Weights of a small transformer language model: width 576, untied embeddings.
Each number is 500 + 25 x the weight over its row's rms, rounded and kept within 0 to 999. Layers, rows and columns count from 0. Numbers have three digits each. The size before them is the row's rms in percent of the matrix's.

# layer 3 MLP down (transposed), 1152x576, rms 0.0184, rows 320-368, columns 384-479
101:563511528463510442528540514550537502474508514490525567502503532507527520490492520502522535515471533476486481512507483492541505517534465495547448533500468512503474543475496492482493493502461506505477494490526460504474517482516521474465506492533477494482495525476463501520487499507501475491
100:515466442507470552477542489503491441483488535518492543505443468530505486525505489499494486508464505478522512476460527485494530517491559506546498484543489495537506489487493476505486461508528498521496486467511515494473485524453480500481484513509498511499505487472530464511459533520505519472
101:485480489508514488512532523489463504465533496501480472515515481461511508492462457541536523503484476507500471511527494452520515454458466481479483520458503490495481499511482512484503492476481508445519493485496503504502518514509480486491492516477464485518532529544529474475500519450501521508
104:440536496471493530463456474492482487519492504498485526517453511463498469513509492488456480461491494478457490507481486516521493510510527496470502510489491523446458540522496544488585476467496524505476533489521489510512468529515515520542475507514498504500501476508492471457501504494483509481
101:480500509515489534465499488485498508476485465501515505475468505484533514462480511517513534491481519505503483504490507496506524498475527486504469477512489530482492470534533508518497496493499499490524488526516522500516474525498483509524525510541517479517498519490459504517493522535522502532
101:507508500414487460480542465451538488495512485460501491459445488508459487474512480469493533487487504532450501500480468526502487529507482500476531478514465516520524516538493523503490525526509491509447496539459525523523526461482493489494534502509471483473485531510474480526489484501511503484
098:539501471470477507533521519496515506511481523477503497502492519461447503501475525490471533549478522480523494467556500487508538468523514566485496457472495521494464481520527507546521507493499546504448486476459503514458519541505488522481481502513496512502514494530471507544496488488486488468
096:529505529517541473533452528502505492505465486515484475518502491496500453482458476448469454511460481493449535463452485512527536517485508507498497471551527483480502509482508475499483513515487525465514492492514505480521479533510504491456510529506518486526495501518507510549467509473516534498
097:482499478517520460473505490514470508501495475486462563508530529529473548455494552546529515516530483510538501497515457461506527524498464522502484500519534499513515512522500470468516497507517528485501528509459484478503489467475489485537481479526468463541506525493484481476510524520497490505
101:471497472509534513465553450500467485499480517493497508504543500471537512546502504506467523493474534512520527523459520483537526450527521475498522496502495498526543504516506508523488502473530538544525544467464542496529495509532525502477520492492468533552506489508478480498476505534517521469
088:522496489519518492495516516474508481486539487532511477531470486515457453502541508511503466480493481530463528510469529487492505508503535514527470500513488528499538519495514452499475487446507478521512552514476511496533457534493496470501501483496523495530495463514513509531511510501482510515
112:503480462530483522490518510486454535491515524463526472497511515481508455490505529479470435510485472499475451461516544505511457481528468506501490538469519480516464473479490449541524516484517458513525499536498486485487489527492514482511489474489526501533477493456474524450513491478499492524
103:489447481493460489471492431485499499510506526533498496487500495527470490495525500479508459495534495511492494453476508505504495517511492496496480515506486545530511509512482502479538518542474446495507536456483454477542492527478549470517495517491480501519506477475493528491443533528501504476
101:521523485498525474481489491509515516487493508494516522565524482564495473474516505506527514460519510506506488504501524499518518504487482504544492471477544444504484488436530474496495466462511468491484465536449463492511482468479506542484510476452486473497500507495521514473523499476547513477
095:502514521497527525484556504525494495495534453517484474528510501497464503496433522509506444487480504480488497496530566513491514500494497489495520552491487445494457485520533465472458499466478493504480498482497539495483501491479464503468492554512488470462482499504467474483508510565489495509
096:492465485488486499541521478490483490505498523468494509465489469466511468499483526504503527507531519505518535468495528528487536471513497535486526493527479536472457488459532489474490493538528528502463509486517528525519512478511479507494463496476516491537526497493487514477512529547463465548
103:494518531469476500509501464514462513469481522528511464500473465500473507451498518480470485451448523533481480518522472479537505495497507496501527488509494557515517487501508497435496499534484475476506495529492522526501485517465454507517510512519486483501490530500498490455450467468507516463
099:474486484477502502492496447530480497515490515477489520551487543464498529512496507479492510473543485482479494508463475511485530526504480460516477505502463507507526498500447534506548499510482512503489534463517536512498494488558504490485526540534492502457498475505477476499493450504475502508
099:532477511472501497509524496526495519504483526516470479469506464443472487481483500490519482512525524468494474435513518484524496464512510493463496482517514456471495517487502461521500479496508519507473514522528461504482470495483511518467477491488504479521485478510436521501521531489471482512
105:511477528514480472486476483513488476498508503464523500464530492483488482492503548522535505524505515519521502522471526484460513468505503521492488516541557529514473505456500508500450488488488451516492505464497515465520451471449511540471477491539466518477488476470522495494537508489483489492
102:489509517513516506499475481490474518515505544476486532499502466467518527499510521542512505510505511511496499527503449470484513443514503505505461477505479528518541509515530474531507481462526475500533538517472504501500530502519516500503500489512484517555494519518494487501498508481511478476
104:513522513476451507490504488494537493510484506510483477491529459486489524475501475481477480492505508506491516542488537474516542520495509494538470455481513512488514556518459518528491461469512538490501472503499509465516523527475487508541493470508516521474496508524512483549519493491524504497
105:509526548532482477521498511488496525488492456532461469501480483526510503504505489480532507482482485519491482509457483499520505546481484481495486526469541480538532519500533526500453497498475491537449497460488493492534517523490564512525504534506473521504498464485475543471495458520496458444
098:471502532494526514512472504518500479542504490514502531534525460485478464474521522480493531504549502509484503458482483490505493497478497473517506504461548524507506478479484478529453510507454482484513513497456502527461467519527522535480493487548525546525485491466497524487511549496521516506
094:554510486484505484446480478520510455501521471506514512514525481508492531495470518503510498478501468506482524505471483548546483490547505522519506550469532536472490477441485483473523555510492498476489463547490502511537487462532473499475496515486505517473530501505491504478463517504534480454
100:510471484512504474515512503501506465491468509506495452480521482506513509519465527474511519517495502497507467508539478512519510474509509525482521559496528491490518519492503464485502468511510521517503479521516529498504495526530506504501501454479499519524497483500440469474491465497508542485
098:515507511535494505465501559496520475489464477497470499549516491492452460486490515484514502493488464458462471498504486478492439516508493485488523495547512511484513524487510491467549485529516501494495501507488497449482510456448539537495521489535490494499469509524484492484551509495497531474
099:471488478496535497492502492473511497555500503519469528433498484440531493485505512530468486499491497538497514551511516485554485491477487493513500500464533513491491489517472512510480567523471518494536492544469509501494517516471526447526520510507469508514490530509465501491502436501515491502
102:455508515492501526446503476461512504500490479455503482525549467523506493476485513437485499521448477491503522482520501530509480488522516488515508458499493483546491539514515474504511505482493492541479477485496529481512489497511516499513501533530484508532509499483549502473510449467534496494
099:520470520469497493497506511502502481508512471477486499529512470477467505467516513512443547483538524541447482474462513499505451501517502485493520459490513491483484480508490478470513432521532476489522470527467501521508466462510525518486489488502508487504505539513529496503504534520536531525
101:519469448475470479469454492477477467476516532460468493468530531507523527515437504523482497518505482554554517546489497502475493543506489493520506536491506511537518515516508507487486453483456541527515483490513502481512529484507479482505516485485502449532462503502504498495494503521459517485
106:454526469487511505501517534530505503533512528480497495560487507503505515550470501524472477491454534516479493508479467456531485509537480543467492486480517514459467432538483548505504498498511471516507453500493487500503535465530475512485506551506513492505526522488496513551521488510466471492
093:469455506504500528551474452465490490481525504493503416470498530533544492481530516499521492516483473499501531496535504558470456484503518434453524515508506472517489466490484504525474504509495535478485499508479515497495491520512512460526510575487487504500480476487515481512495473443514503480
093:534472524478504479532520485472500547523477481509498525489517512500469501476532466539487508524490502529506487501500528500497504505488488522484511525488475520544508470546470552477536504495498516475491490468518500477556521516518463532502515515515466438524489498492445464521479494539509490471
094:459539530503486519503518477485476498503508514495518486495458522486481485522490557510502533532492482442506489543530463482534488458531463509457515503466535473437473494466507501521506487459514483520476562533498475487538512454555497512429482529500556506507501500506513473534519502488499504519
098:501504488495492536461529544531505453510488443452534492533495478480483509544488473510501479514502506469515509507534476453516514509454516507508527519485552457496499482509511528495517481517497557536528513557524481468500512498512491499494498483476523495455517507507503513494491547503492518519
102:494506464516499530522495511526494473559484481516503489472491507519517490463493537520482492494501487465475487502557515503499472455519491520518510476489471437532547502510498532491531528498505467499492475523511541479436538485524452458523541504489520462542456444520538482551493494484513514484
104:498506508489484520475518508521510486502498501468493501511553562515508568523502505466505476514524511487506515518499518480500507462517521511510486493508497488461493507532505498507493523516538493520508510506482440521513509447515467496529495497533514521539530501509564473470432509530498481499
104:497471489514481525522497450496497529487479488498479539460492521480514549495502514534481470526480499479517522526517539472436512517523505461543471556488507527540490451504492462535493515526501443551523488487515494462521484500483547525495511491500480477500470491487511507482535515512513492533
101:486475534497497489497473474459490526523455505549504528518518506533499492490481498472472530493488492515508519477466501430523525544478485480454483512511472522513440468543523503505457512549507519493538492489468521495512530472481485475497541537474531453514496498515521473495443527459510512488
092:447461457503456504490512520516488488470514542498497529497510528522485522535526484503511532498479478495485493549479499545474497470507479500487525499502508493492481453499506491473504513553511514532476477511464499499489489547471511493533467486480479483518510501460502468487509541487523505506
103:516498519483516505507509474487486452498506492543521530524475512492476482483529525477505506459510550466483549482497514497524519471463538545482510495522535505488511550516477471465505519528495511503457498510465477491516496510494491490470524513512509443548535480540508521495487515535484562523
103:506497529504503508485505557503487514542506519492514484517504463540518561499502496515514523500515462530513508490483503502524469494465472562475485470516524506531492509495447509518475505482494474511557532501483510506485514472531545510502481481503505503491510509484537520485504498508542463503
106:521517443530486498507451519528551488507495555465511466544541504487510486488536506475505497476531511489480508523501501490526496509496477518530469512496503499515513512523506555470545511453447467510529493463508542518458496548506479531542495505496516539473482471500491488531528478513496500472
098:568495466497520545492499520491526518475557500471466548493517431505552479545469499577498484488551500495514406509526488507479532513500504499508496531508530515476488478511495518471510501482524490511485465495538495496482457535485476481536471466466513536456473519492499476534471505515503473507
095:541454501533490481489447549489458480516521509474509518494517504497501511524504518482510456486465509509460500493503498517457505493498524470453482499490518458455509441500432491486501492489519513463513517469445484493482465507503504502497454474531504486508517478504530535465505475479496464532
102:512501485524518500525471506490529511497511499475521487495470512514489509482514524429551505488503561494541554480523493491479495485459526478479476480490481451514554501518501551507497497520483499460507537491499523490477510523503482480531512491490554507556540487479535531538505477463477514490
103:522518548423504467473474504523476505505532502493532486498478479561493511475480478534494495479449532520523521509483499511480489503507497534530489504506502487487478529510516512431527513449482507511503499483468496548482480453479499513489481519453495509473529479473487433483466529486488473554
098:533499506478540525528477525493474475538495513512497551502500528460488515479525501530499514527523535503512498472535514507488510514483507482502516513476530454506446511442530469519511496528515494504502521560497476510497513515485524525513480475533509511483527505482502477523493504527487507462
# layer 3 MLP gate, 1152x576, rms 0.023, rows 321-368, columns 384-479
098:500496521498521470490519520508442457508448488534484512498476501498532514503520486532464487454543494470545482508501508520499502447525488478490476530496488538484506484512492514516483539533499513511486479495459506451508488490526496465515506503466478479427444532546493494519475525486492506521
097:488518538499446500510469528517495475596511534505507497474494519518535519492503559511500511495496515445498532505528495544484515519479509522529484534524486508475497492544500483513501480474498497530533486500538526507458502552525491510500464537526514506503514536475546484479449528557458526492
104:493504503507537509472457484509522527482543515507496479445436513560532485473505559501494509506514537491480472494527496472482508473488480522508537528512528491540494537523514486509486477497520478497518535520465490492474473529513528534485498535481570476499554501500520449534502484505432532499
102:512439530488546479479482504499498513501476485484492492509483493487527502486483472465517526437521504493481515511524500542466493474539494520538502493478476532478458457473520456492497513465491503529547520465517456508494478495480555518473455484486512473481526455494481469518507488557480504514
102:462499512509520528503474455506524462487461527500465505531557459505503506543581492498481495550531478438514523479502494442486536484512547471538518489474529452483562509500491530519528437515522495521511500478537511495498473470552533486509561476551522516501490525446466484502477512482517509532
100:485518456510484538473506536522474487523465534494484522467533505495478520502465568527518520487471524516532507503513515531531558508492512483515443447519487526461549509509501510530488513530535485452492487502509484502507494484516449524518496528518516487511488508504500512524512499496560524510
102:525489514475486529494501525499507528522454521529508506492493462505508470489510461505558520536488497501496501520523519535499496485529514516527485496520516492541533516504508511462508478519475515514508486489518503512507510495492482536476516465484523513500527536506471509464532545467537526470
100:485481476513471475514486543495510500477526519486510531515487474518508426506542474518533534508507464492539500517486522542479477525469503497505487460575480512491452474498506503494498519514481492483474482511510496486533488478505496517445557501446535529485543495535494473520549488503524523445
101:535488528503497460496510482511471492497513491509486589530503499498510537536468509441499486502566446508479455485455511514498504498525467529483511493519493508521531499477533461519495447526482553495512545499533447501466518493486519510510529453488496515494495458532466475509549461462479490501
093:482480467492518492492520487501535520523548505473525483523496503495497515522459475501505535469502520501557533539519496494507514486504419504511480548536534470490567492537538494480533535484483496512502489521476483481475486487524475437515522535493533503498481566465443469509439489508432479531
116:503504499474516517507477481533488497524506498475518488476486485494496520467536480451495526484486437493550525525492484488470496496487478469538561518540514453497488498510514516476502504490498497509501478503474491498496500522567490483496521510525491480460455512511505460532490512522521504545
098:511497496498478510500489496521504467524539571501515509535466479482529455506487528512556484495530508533478474486486546531506470474469468497512513497514518494516479473504550518491488535473490489481477501534516516534522503510464505488534437463455547515510503517532547497489471523424487521473
100:490555514521498520483480450459499515475529532479508516527491499529465492508479506507520514494497523513486499487508548476524496476485486537473443525482462528494504505514509483513497495527509466515481489526495455471480485522483494526512513505474485506511535505509503543472506500474490485470
099:534487491509503443490501494494525542515453508499478543516511467508568506530481506516523542530450509518524515493464503504511487482549507507517493501514487490524530503450505532511498467466498505497528516525448478491515482518547500522530471490499512465499502494492538489472465457452571493529
100:537522504520475483515467478521465468533513485518502500481472503517512507536466484496483554498536480454494511532508514514522500504511509484509500489487511497461517491473544478475524495482474497474512499475549477520505489519496490484519487488479526502492508491497498519486504477521505468535
103:510506519492535498478444481521504486507508507492520474453449504482477548483485446478481457477509467499530500505523510505505524485484495539512506468531510504480526533478497487514485517479500475523457481502451462487523507507496491546491493513482521495540470539467509487462469518521467498496
101:505510472468483524497485457510479541478482584503506483532531497461541486488500531514541536528529478487480503526482531520483457543525509454483483496508502501531509513509480515525563498510462520512456513491485455471519477481501460522530521473472464466514457509512507492484563516489543500492
095:490458501526479501480458513529524508476488486513504510524476475525510511512521502470455477499532519508517518498516540527489508506548530513497508520496524490520522536505519532472487491486539518515486493490496535482485497529520492483516497560494490459449505460508491532522471454528530489503
097:474493507548485522478487470491474502510531524532539504477525512443524512481529509505502450508490502493514445506513552527495436465493502510498443497492500517520496525508481501492525478472495506476530478467511553506477493523492535458508499540473498508522513488480465473479469521506511512500
104:502479551504511538471473492506508497509474488498451518500479514491512521478517519478516528455471499477497542516473475557474527530517504483487465485518473520533519515517498524501474517534549491534481504522546454508490495527515518469461497510505460474493514498513487495478502531542511518493
106:502463532490465518479482495520523485447509517528508508524467515514503527494512516434519516540504551471529507518506498533524468487504489515487474506462487474504502504445502496471504509471506516482494510524492474516503504519493546450503488515502504488498497499515515499511495465505487519513
100:502508472490515514476517481526520450521475522528482470446490538480511496534463481496464492527492514510484537507482508509505489524514503503537496506493492513502523470488509516508452506441562499515498526523532505499499442494534488425519480444548546435484502520500481535469485570434474536486
096:532480481527534532473495480512462474500502499510488496496463519422518534484521474472509438485481507480480506482473492508509506514490484493521506503499518483465540539552454489529530478468462492548480465494494510524480481480513485528545529458479498475488477503438538500513489473494503464498
105:446505488520486468509512498553481537508495473459503506499461512506500528513515520525488525472528476516528475469466521533542487523463453501506488496511493503455496513529479470485509515548494479531467521491492474495497541500520469513507500494498493505496504506542530455477483467555502526525
098:535535533493477430503467484502501481492479489470538513520483495527514498523484479529489509479505501468486535522506509481507481500501521455503494528471500570518494505496497487526480446513532512488547480532450503449510499493469516509485535509469507513517484508489514508488490475502491552478
095:500481500536488503465558451437502451497499534517472466527516526470472485462527477478464488540484481481512516513502493507457514496497491493471548489519494498519480483539534475479532522510477461489481511530519529517521471536511500482489543501478522521508489523500546455467452487487524495529
100:526519536559488499510501505495520482506492523501516498507488482489526492492493476489542472487544488489488525489461479462475543545512517520510499509551479473473528517483538515480525499521513483493502525486536463469491503475504514495521534498517528536475465553488501511501475557534504519480
099:530482532492520469467541475505497486461490457465467474504536509506515495514475515464494500507503492491443526465546462528497487497517498477513474472525513521514544487521512464466477496560498505534504482533500487542536501480524513465495500540478539484506472504502536465524493469503489483512
106:495528499502492471473538513507519489488497532516467472518488513506442487513518546425543515513518501498530527522501490499504484565544508489514518526486497484478541517512523525499504514510483515482537525515468459533486458490518524491543510515500506503514521532532537499526493481544512487504
102:478523510500511488519478524490535498524455479560521482489469488515534486457522445518502513477472499495492469509504498532504498481510511533524467529478551492475435481444504489505497522514501498497520530498470447515493449483503541512525477513525522494487501511535511507507506537531520467505
105:510482492486458490467513485503477530456512517526470476506528537523501484535495461501487467469469526508510460518487506460580484501551494486517514508461516471476520468495483493465484523477481514509493516488491470491487537490477505496498572498451502506538520525478480531524532483525528526507
099:501478455505488516489505522484517511508450541494496516513505481480497529534499491471485547524521513485498498493474500495528497546518505498493499495504487508523534520494461514489482455497489535508480506516506494491504502502544523477515501483463528511498511533485518468488494436490534513485
094:521466454461503508510484459541477466535497507528543550482529553507540502481488506479534492485533481498519505465498515514467490481499524525552468495515484535537550457464462473494486493514493506471483574498478482534510523501477520514474489510521519515459522487503512468494501453513518485528
095:502504497490489524504529466454520494524499459452502432514500500507510491528513538482499552542497468508502502514485509536504509463548528460470473459478431498523528527488498472519490514518501501560486528482503508487497522524483509501498464477501475464464558515498483474506493501521541464510
100:508484488534493504496489479501493477511457501568487501522512552494504504478511472560478521547503497467501486511466493488486454480500474482537459475474514483541507453538476508485486500493523522494503511517493502477458476483532518481502494516531485493485496520481475471512478483468509523481
100:552498477528487540484523469500493466529492478511504499515492514533534504520462506538482508530517499499511496503586495501539479481527496483508469478485483494554506540493498470508546519550484503506458495533513475493471513533455487456545550516453483506529512528435549518501503478522512512475
104:489548564522508469516501502504479517510473494493528498525473475512511529519530509518507492492532481490526507484507508548528494470503492462495466497532512515523502500497504497486543477543486499551463494492486470497505503508494509473482524480482521496501488519506517510502473454523479521524
107:531521536494506534478526517486457509496470497489525549512506465537477464460498486496513498486480505486515481492485480517543534544541491505512494500548485499489501510510489520522509507488530467547469508512497515501477464539491472514478518557472501471494496513465487516444505516480596514503
098:494509466517446505473510498477504525509508527491481502503483512476482511474507534460539458501511523509472579506490493480466509533495536469471439514487512559504523484523521504517448459508553500512527454535463539505510472528522534481506470464488429529509508509471531529477512509493510480491
098:523478517467478478486466497499498495514510505497521505534503521490545494451528506500518574477464506506484490493475476516487521503545502507523518516549485499501502483548500487501495528517533448473512483528529499516479462487508512482493483521491507498444492502499524480498449529481487475489
104:469470467520515467488516499530494511488495450523493496469506441500551492500505505507510517502441523501477504476491511514497528486558468508525482500510435503503509487475515490510501484493527536491487486497530483498502491489495560488489513478511461519470499455484504528464492495456495559558
098:490541429505492500482507503506472475476481463558486536520491483499535498493509516472458510511501508496509500499481511481499503500501473524527503504496480493522505491466477487502501478487530518510453523467515494490526459542478443521478429485538503486492503522518502509509515455498479490516
097:518508508482516499503520522502517491487502487495496507518466483482526495500473513471497487514518499504492511478525500503518501506508517554514527501477534512458492521500461508499418547473504526495503512528503471480526528491505508511543486483478519501514510501472515472488457489514504541533
099:486518504501492466502507474522507482490494526520501497484498524496481473521503513505526525488538484499507474466553500520518519514499475526490530525467486490510460503534505479431449547501498516527496503513482490459506511507468496508510548471511540492474497510466493442437503502503478498524
106:502480518517493470491468460509492482491499482488509500484512469498517512459532492473517504487449518499475522481450479486494474522483496476554478488539467509516530493518521521542511508478469486501545530478450516497441458521455487536493463506492519456499488514504557528466484508497488485515
098:495445476491456488476493510505510530509492485526495501473501461498492513494482472508455505463494488519487507556490513473481501508518487516567503548488555518477494473471451503480489518493479508514491485491497525487503489493501485483495502479519510490529497536464543480482498483513515482546
102:489533478465532480522507491519504496516528493513559554467516473528476477481516530543493471473526480520505533474510539487482504497520511504505456490529496539425522517484471533465544533489478485507503494501481492481469504490505505521490511499503477535489512488491484486472523511464522460502
106:528554517512481491533493484498513559498502531519527513504476523496561444510498454523514519496491507494444539529490483463496493515522485489468474504467529486473520524535469500509532504495503518543458495519525482519446515501527528470500502482457478496533474497479497551466460500498519524505
# layer 3 MLP up, 1152x576, rms 0.0218, rows 321-368, columns 384-479
097:475527535509492525466485491533496515495502482522475491497469513487452491535491517474491543450486509504470487536540512470512505542513473487490492531435506494475489535466510519519460492498494502474488453544505482502544500497485501502531510453453513473516498528490525536520535486493545498515
098:500453515499476456499497505478475451469527518567487528503537525471505466501455523463517477546513480484498469484511523519475531527499484525540437507457501512516506480486485553453488460513497481497520513477418500509498513500511487453468478540475493515493488489459543465480517524457494537503
104:482483495527466474493481501482465520497475515487492514507505505491509512497545469475499489487484523521449502520413509527498502489498520494474478501485497486490489518493474508489543556473456473496538488519538457475487520487480488543512481486476522502529483494511514477488500521505492514509
101:460556503485446510474519524521523490508513553484517512531485497486560527537512520491542526536511527496514485520500473537552510506456502497526468523536524519512509485508529496555510514524496450474542530489482510489502462527519458472468507497455473467523449539528537466472491459462486511494
103:478488527530492531516494502496473490481478453521433509527541508510519463518518499488501452481468521460511516468481491519495536482524521527534543476488506532437528485506507473524487508502513470521471502511522499456479501492508489511524503531502474486504508491469479483502503497496501488520
101:519497477490477491478500503458513521514524503494503524517518492504460498520474492499523528485514476516490506502511515503562531514493502504501463491469494506471504445501495474473497508486528485457528537515492517505496491493502502518498485545476456498498498523497451482535504495498474475502
098:503494485463464497488527502534536512584500502496445512512522500504485480465493536497532512513472534488469495475499506503487538492480488487495529515534462479549469549518495507511494495526488506531487516497463516472482523517493472493461555503504487546473479519461527487531471518502471489489
100:534492503531512462481461510498467535475496451524543511494496478525546493516495499512464452494470500574472427481516487497506492455555485526514485503502474484495473482515492548531508530465520479521491485483495523499497492511507502528482538531477532483489456509534522488516465510562509494493
097:505524488471503486493525499493475593472518490506531512460540467457529498492514558473483461480554442526499496516520497493499509483535457496514510518534497500473554436520504500517500535500505478461472501444521489498488505456469490467496492510447524505487511506514513524517470530509532527525
090:535525483461494469520465446524526518487536487508517485482504484504514526531513515500483502490468453491496513494441513528495499481474520504512536489470468531514484485451489465514523449471506494522525530474548498521491517515506493517518446490462515452523472481466512523501541493496511517520
106:541495502535540456497508493480507511511492509473505485486510512456522475521552480510532489540504495527518502505513507485511490469516530493504471509495557523491516502501477479543443481475533468553525538509493507504512498533498500523481511508532498524532470476514478481506536519479482484525
101:525530462491528482511532509548458484543499487456502525527487497446461552509462499513499549466476529489539485549494474484517510510505507498515537472510472474474498493469487474480544474491490511521511479531502481526483476513470506507470542495508509507512488501503481501551543467473549526527
101:487492494483499497532527516561495509442477529520525504506490547516528505477457495501571470537531513463469528534448490497486495534478512512489502496504512477460503524516469485462488486483534490494573511553494561505539498496518469485510493535524486489490481486465535488515509524511547547523
094:557484529463526480500547540492509522512507449482500515503494487555536548521509500512496479530507507531530503504515500541489504470494534507496466512491489469506498474473500518466514501494466535501571493525456491458518526507483484562493495499498538503506519507477514512515503499514493488509
100:543494520505500490503463526508515487542507501482547496463488561521532483505494496489504525484509469503545510527505510502482568471554499493483498486519477501518519481484497504494471491503511545471461461512514497462500474461498501484501466484501498547442517481490509518524526532507484455521
101:507458498505473493475502490517479504470485466463495493500510542523484501551514502525499523492532511486506454484511482511514532481500462479509534524501554505511479532472523479532502510536490555485466489537540472505538532480472483500521510508512488541534499480517492565489505483516500461541
100:549498485469474503528486516500534510493514505485508456480530503576475479495458510548472505563468526515546483501541472496506502524478582529493482499501497525505519497503533511465434517511483550517518508513471530501466456485541524484502482480505490474467469534492497513528491494529506496515
101:477498508465537477460457508487498510504506464537535486519495484473528499480510524520508511481462502501532454452513494449502525540537508510533502464511489510537491440515480500477495433468453481507544505489519512513458511506497496518482458488519536489480513514496512524502476486518492483493
104:504493489529454546528453483512478500508504550580512462502515470481508530475480423502486501512489538452492522483534496522505514522531476467537534515502523526524498519531529527536528487532492568506509504557491528518497518487510500506485508507510525472511521486487471528515487509489508500516
103:513503480507499507482520481465451509505449494464491496503493488477470518477513523525512523524507554471463464462446472495536517464486519489470518490484492509508539501513481491527449500484493528490529509470498463478455508519550524528491499504511450476535572513505509535528521503493522529532
103:510512517506465535522519503472479473507543523483501479460512535549510496498476497464448462501511487506466472491515522495513469480474502488483510516471518515478521467486473489476507524491481506478478481502457491467498525532499536502525520479489518502540497485521465507532548502491483545500
102:520537497456528504527498517500509488477485541487456494483518499517511457497538469504537498518507484524535488491496522507488508514522479484482530517483498521490493513499499499526526488485476524512503483512488542515472486477454526509561479548486502558490495524495469540478530522495475537503
098:506514482533486482460536472514499512529463524466510478507468518495499532517486514463498476515470537487493476480509484497507510494463521517533506499498533483501499512490483514525529499515523506527517477500532474499541527492533498529495451502527460465455501533536517498523483491490516527562
098:516475480474475523488512498522529491539470476498504477480508511506492510485522515501531533492533513562498498502454485498517472488533526489491483528489497428520509467489487527506517533471526432461467493483458489532506498571489502491484504536454476492471494517498489514471499504453514486488
100:526529476479512546508529465511499470490453551520509478571492498488491519487446525475491525496545425474507496503497500531467543505491477450496500553521530452513491492537491493489496521490504407478515516511487543551526526448486493446473519490464514490461537501527489519488488505431491515489
102:512542519474515432490487493509547473552489491520506524504501498490482499484541520488488524454482503482492463502512553485518487486474497510479459459510523534502498495452487514476475478553463474496467520563544469517463466516491496517518525491517528484499477481502466542527460512484516528497
101:563479504485499530534481505503490517511507528466486477466507525511443487523526506477531495504561522474537505503498501532452494520495498490505524492488534469535515486488514492470500465475470502509507524491523517549485516436487543533489514505492478483552488528505471481500543523497545536489
099:506492496467507492507510506493483537492490522529490526513473530514463526514490484503512528472559485528503520464510472472493487514508508496493495495485512476450543519497521525496503491528484497423519469477502498470468518492529466468521488444502526549494513539476493534469490507523506483496
101:467519536528502495482491518511492534483535507524464509528518500512533492521473477534471540516495521551474507478496535488502498479516512478506518505498513532475516485493588483470476543472479482468467519534457506503510479458507540505516496532496517536451549473550504532525483522500480491504
101:515448502560542471507499541515515484500551496496522509491512496468504446543498492501473483490514448483467497551538511528475455480474470462469528533489521512487530496506510478443479465526531512529488452458518508515496550490511514477514509483479540526517485485480482463530496499518470517482
101:540542456449498520457539512504489508491450467437456501501506484490480509516478523454493496479538470531510499503528480480488502488491507507523558533507502479491479518478509472496471535556503504512512533511549519516503501500471478474526502451509528507527436549545490472527470486536507525493
100:486513510519497503460459522480512505461482518495486482510463490516482517507543482482543531500474505535457482516447461489541493501510509488518447493532466533533511520490533485472486515509495488549506466475461518519491460506493523524507510522454521475466505521487525480491486508467499458499
092:468512497494498479505528519508481504532479538496504497469501547498536485487490490506528503517543518479537501489518490507488530529446472519516487446535464540493540467494421488465491473481424484468503491465478510477519468501483507506522478425504489447495492477498487506494490442490485512484
096:463508533474456507471489538478524492505527531503525495444459525515492536469513505474531520499479493529494501564512503520541494528494480513505510462468489489433504488513498469496489522487516477518511521517481482517485487438529497513504518471468503531469529485566479539485517523555471508542
101:500500481525512470487463467509472489487485494511483546468509537471534469467466450530482469517492528495505520465534511521500535473498456496539499500475490475504504525516483466507467536506533486522533489484484490470490486501512473523478541495546480492515512499460501480498503500489500511501
099:494451483475502469489514526559463481485441536527487507461499498494497487430504516518524540473504543468516539488487516445536524481504467524484516506517496483519507473482465467517457527494528522476473505456448478469475518489515504461480475518499504531502477535520499513508552484507558524494
104:492494531502532498545495500488489502552460530500494507497491481499463533526506490533501458533496501501489557518500469498527535463497526466483508527501499496490529494507454484524509504486482485505482505512482444476524503499541493483477456503506505454485473516529532513527507522492505460502
106:549474488484516466510486482515499533488518482476528553480537489518525498500512531506540491534437515523460493491503506495522515517520515542534515526510494522525486534502510485522513495482478500514539491512432487523478539467507524491496476510493515526496512463480514472475534437481503477508
099:456475465521456498492496522481464475461490504524450511539471492495468498483487545517468489474472489473516499490510522465523442501485490460485490494467522520515523504448529461532459483541510544503493483540516488478519503550489490470504473489462501525520467509459484552521535464487510474511
099:500481485506460469517487516476462472497496503481550525482535506505503540500457480501503533504477513502529463490526500535501520448484491418493497489525500523536479487456549495406514504492500538497510484462482492492532496526531478507473536459492467469488490510510510483497501471471499539509
103:491506494485463537520507524492512514530518493463487508497489452481486487536456569553473529487515524500517539477528477503513511523514534506488486497457503522499542502519509482524467534493517496525475466469485524490512545504493472547462481511499491484476475460478524486461506517494467527507
100:478481522476485524470533444545500492497514497495503491473465484508512542538461520462502498458525542482494462522485552514527482533485510482521506458471475528506493543495499528510509486492532512480484522522494449539499474501487489454519531539501491500540534480470467487467488544511490486492
101:503530484476482499504493505484498526511509472519457492526535468479514573492514522495476447501483518542499532510526489523521463499489491493536504530492542502494519539515522483514484493504499456476490523531538543500472491502511510518521489498499497519490494507481483490526496524486463449496
103:522489496520511531497480521502504532493482463462510500502519508516506487535473484486501491499492538496486489493528468508513467481504492476488523533460477493484530441443505500496462507521494550515535495463472483499503505508527489484520495529490461477449532470513515503488491457511489492445
099:505488522502493508490530507504472518497487485503508491509508505475535510507493491531479530512523488470499513585497487521522506449499508536524526510543574483506481536531495472481489511518510499535472475467578500454518511529477460483475510517533534513493434545509469472504499480496545507507
101:469529495441499463499508482518495490488531516501490502527501493487508538522508520470481524549481497466497497495465511512494470473476451532547499512522539471489495505571491521465496470505501498480477482482555508446456493535506474533526522508513456489558511479491464454530444478474451496503
101:484485453514506492495546475513459522490509463494524496487504506485499509501493540497507523538480524521524488453515528472520503507518532537513476491480492482480467508531525465515509475480484490496540484489533506454472513503520516503463521487519430503507485504521497529515505478541510482494
098:475510504417449471510534485496512498515476478471491469482509512567491466534565484495506509473450518532495486493513522502562491463507467537485437494475471562473469486523487504554481507508510496511474496453519498504511506495435509539543507490498472485514498494514501525494490495477528472508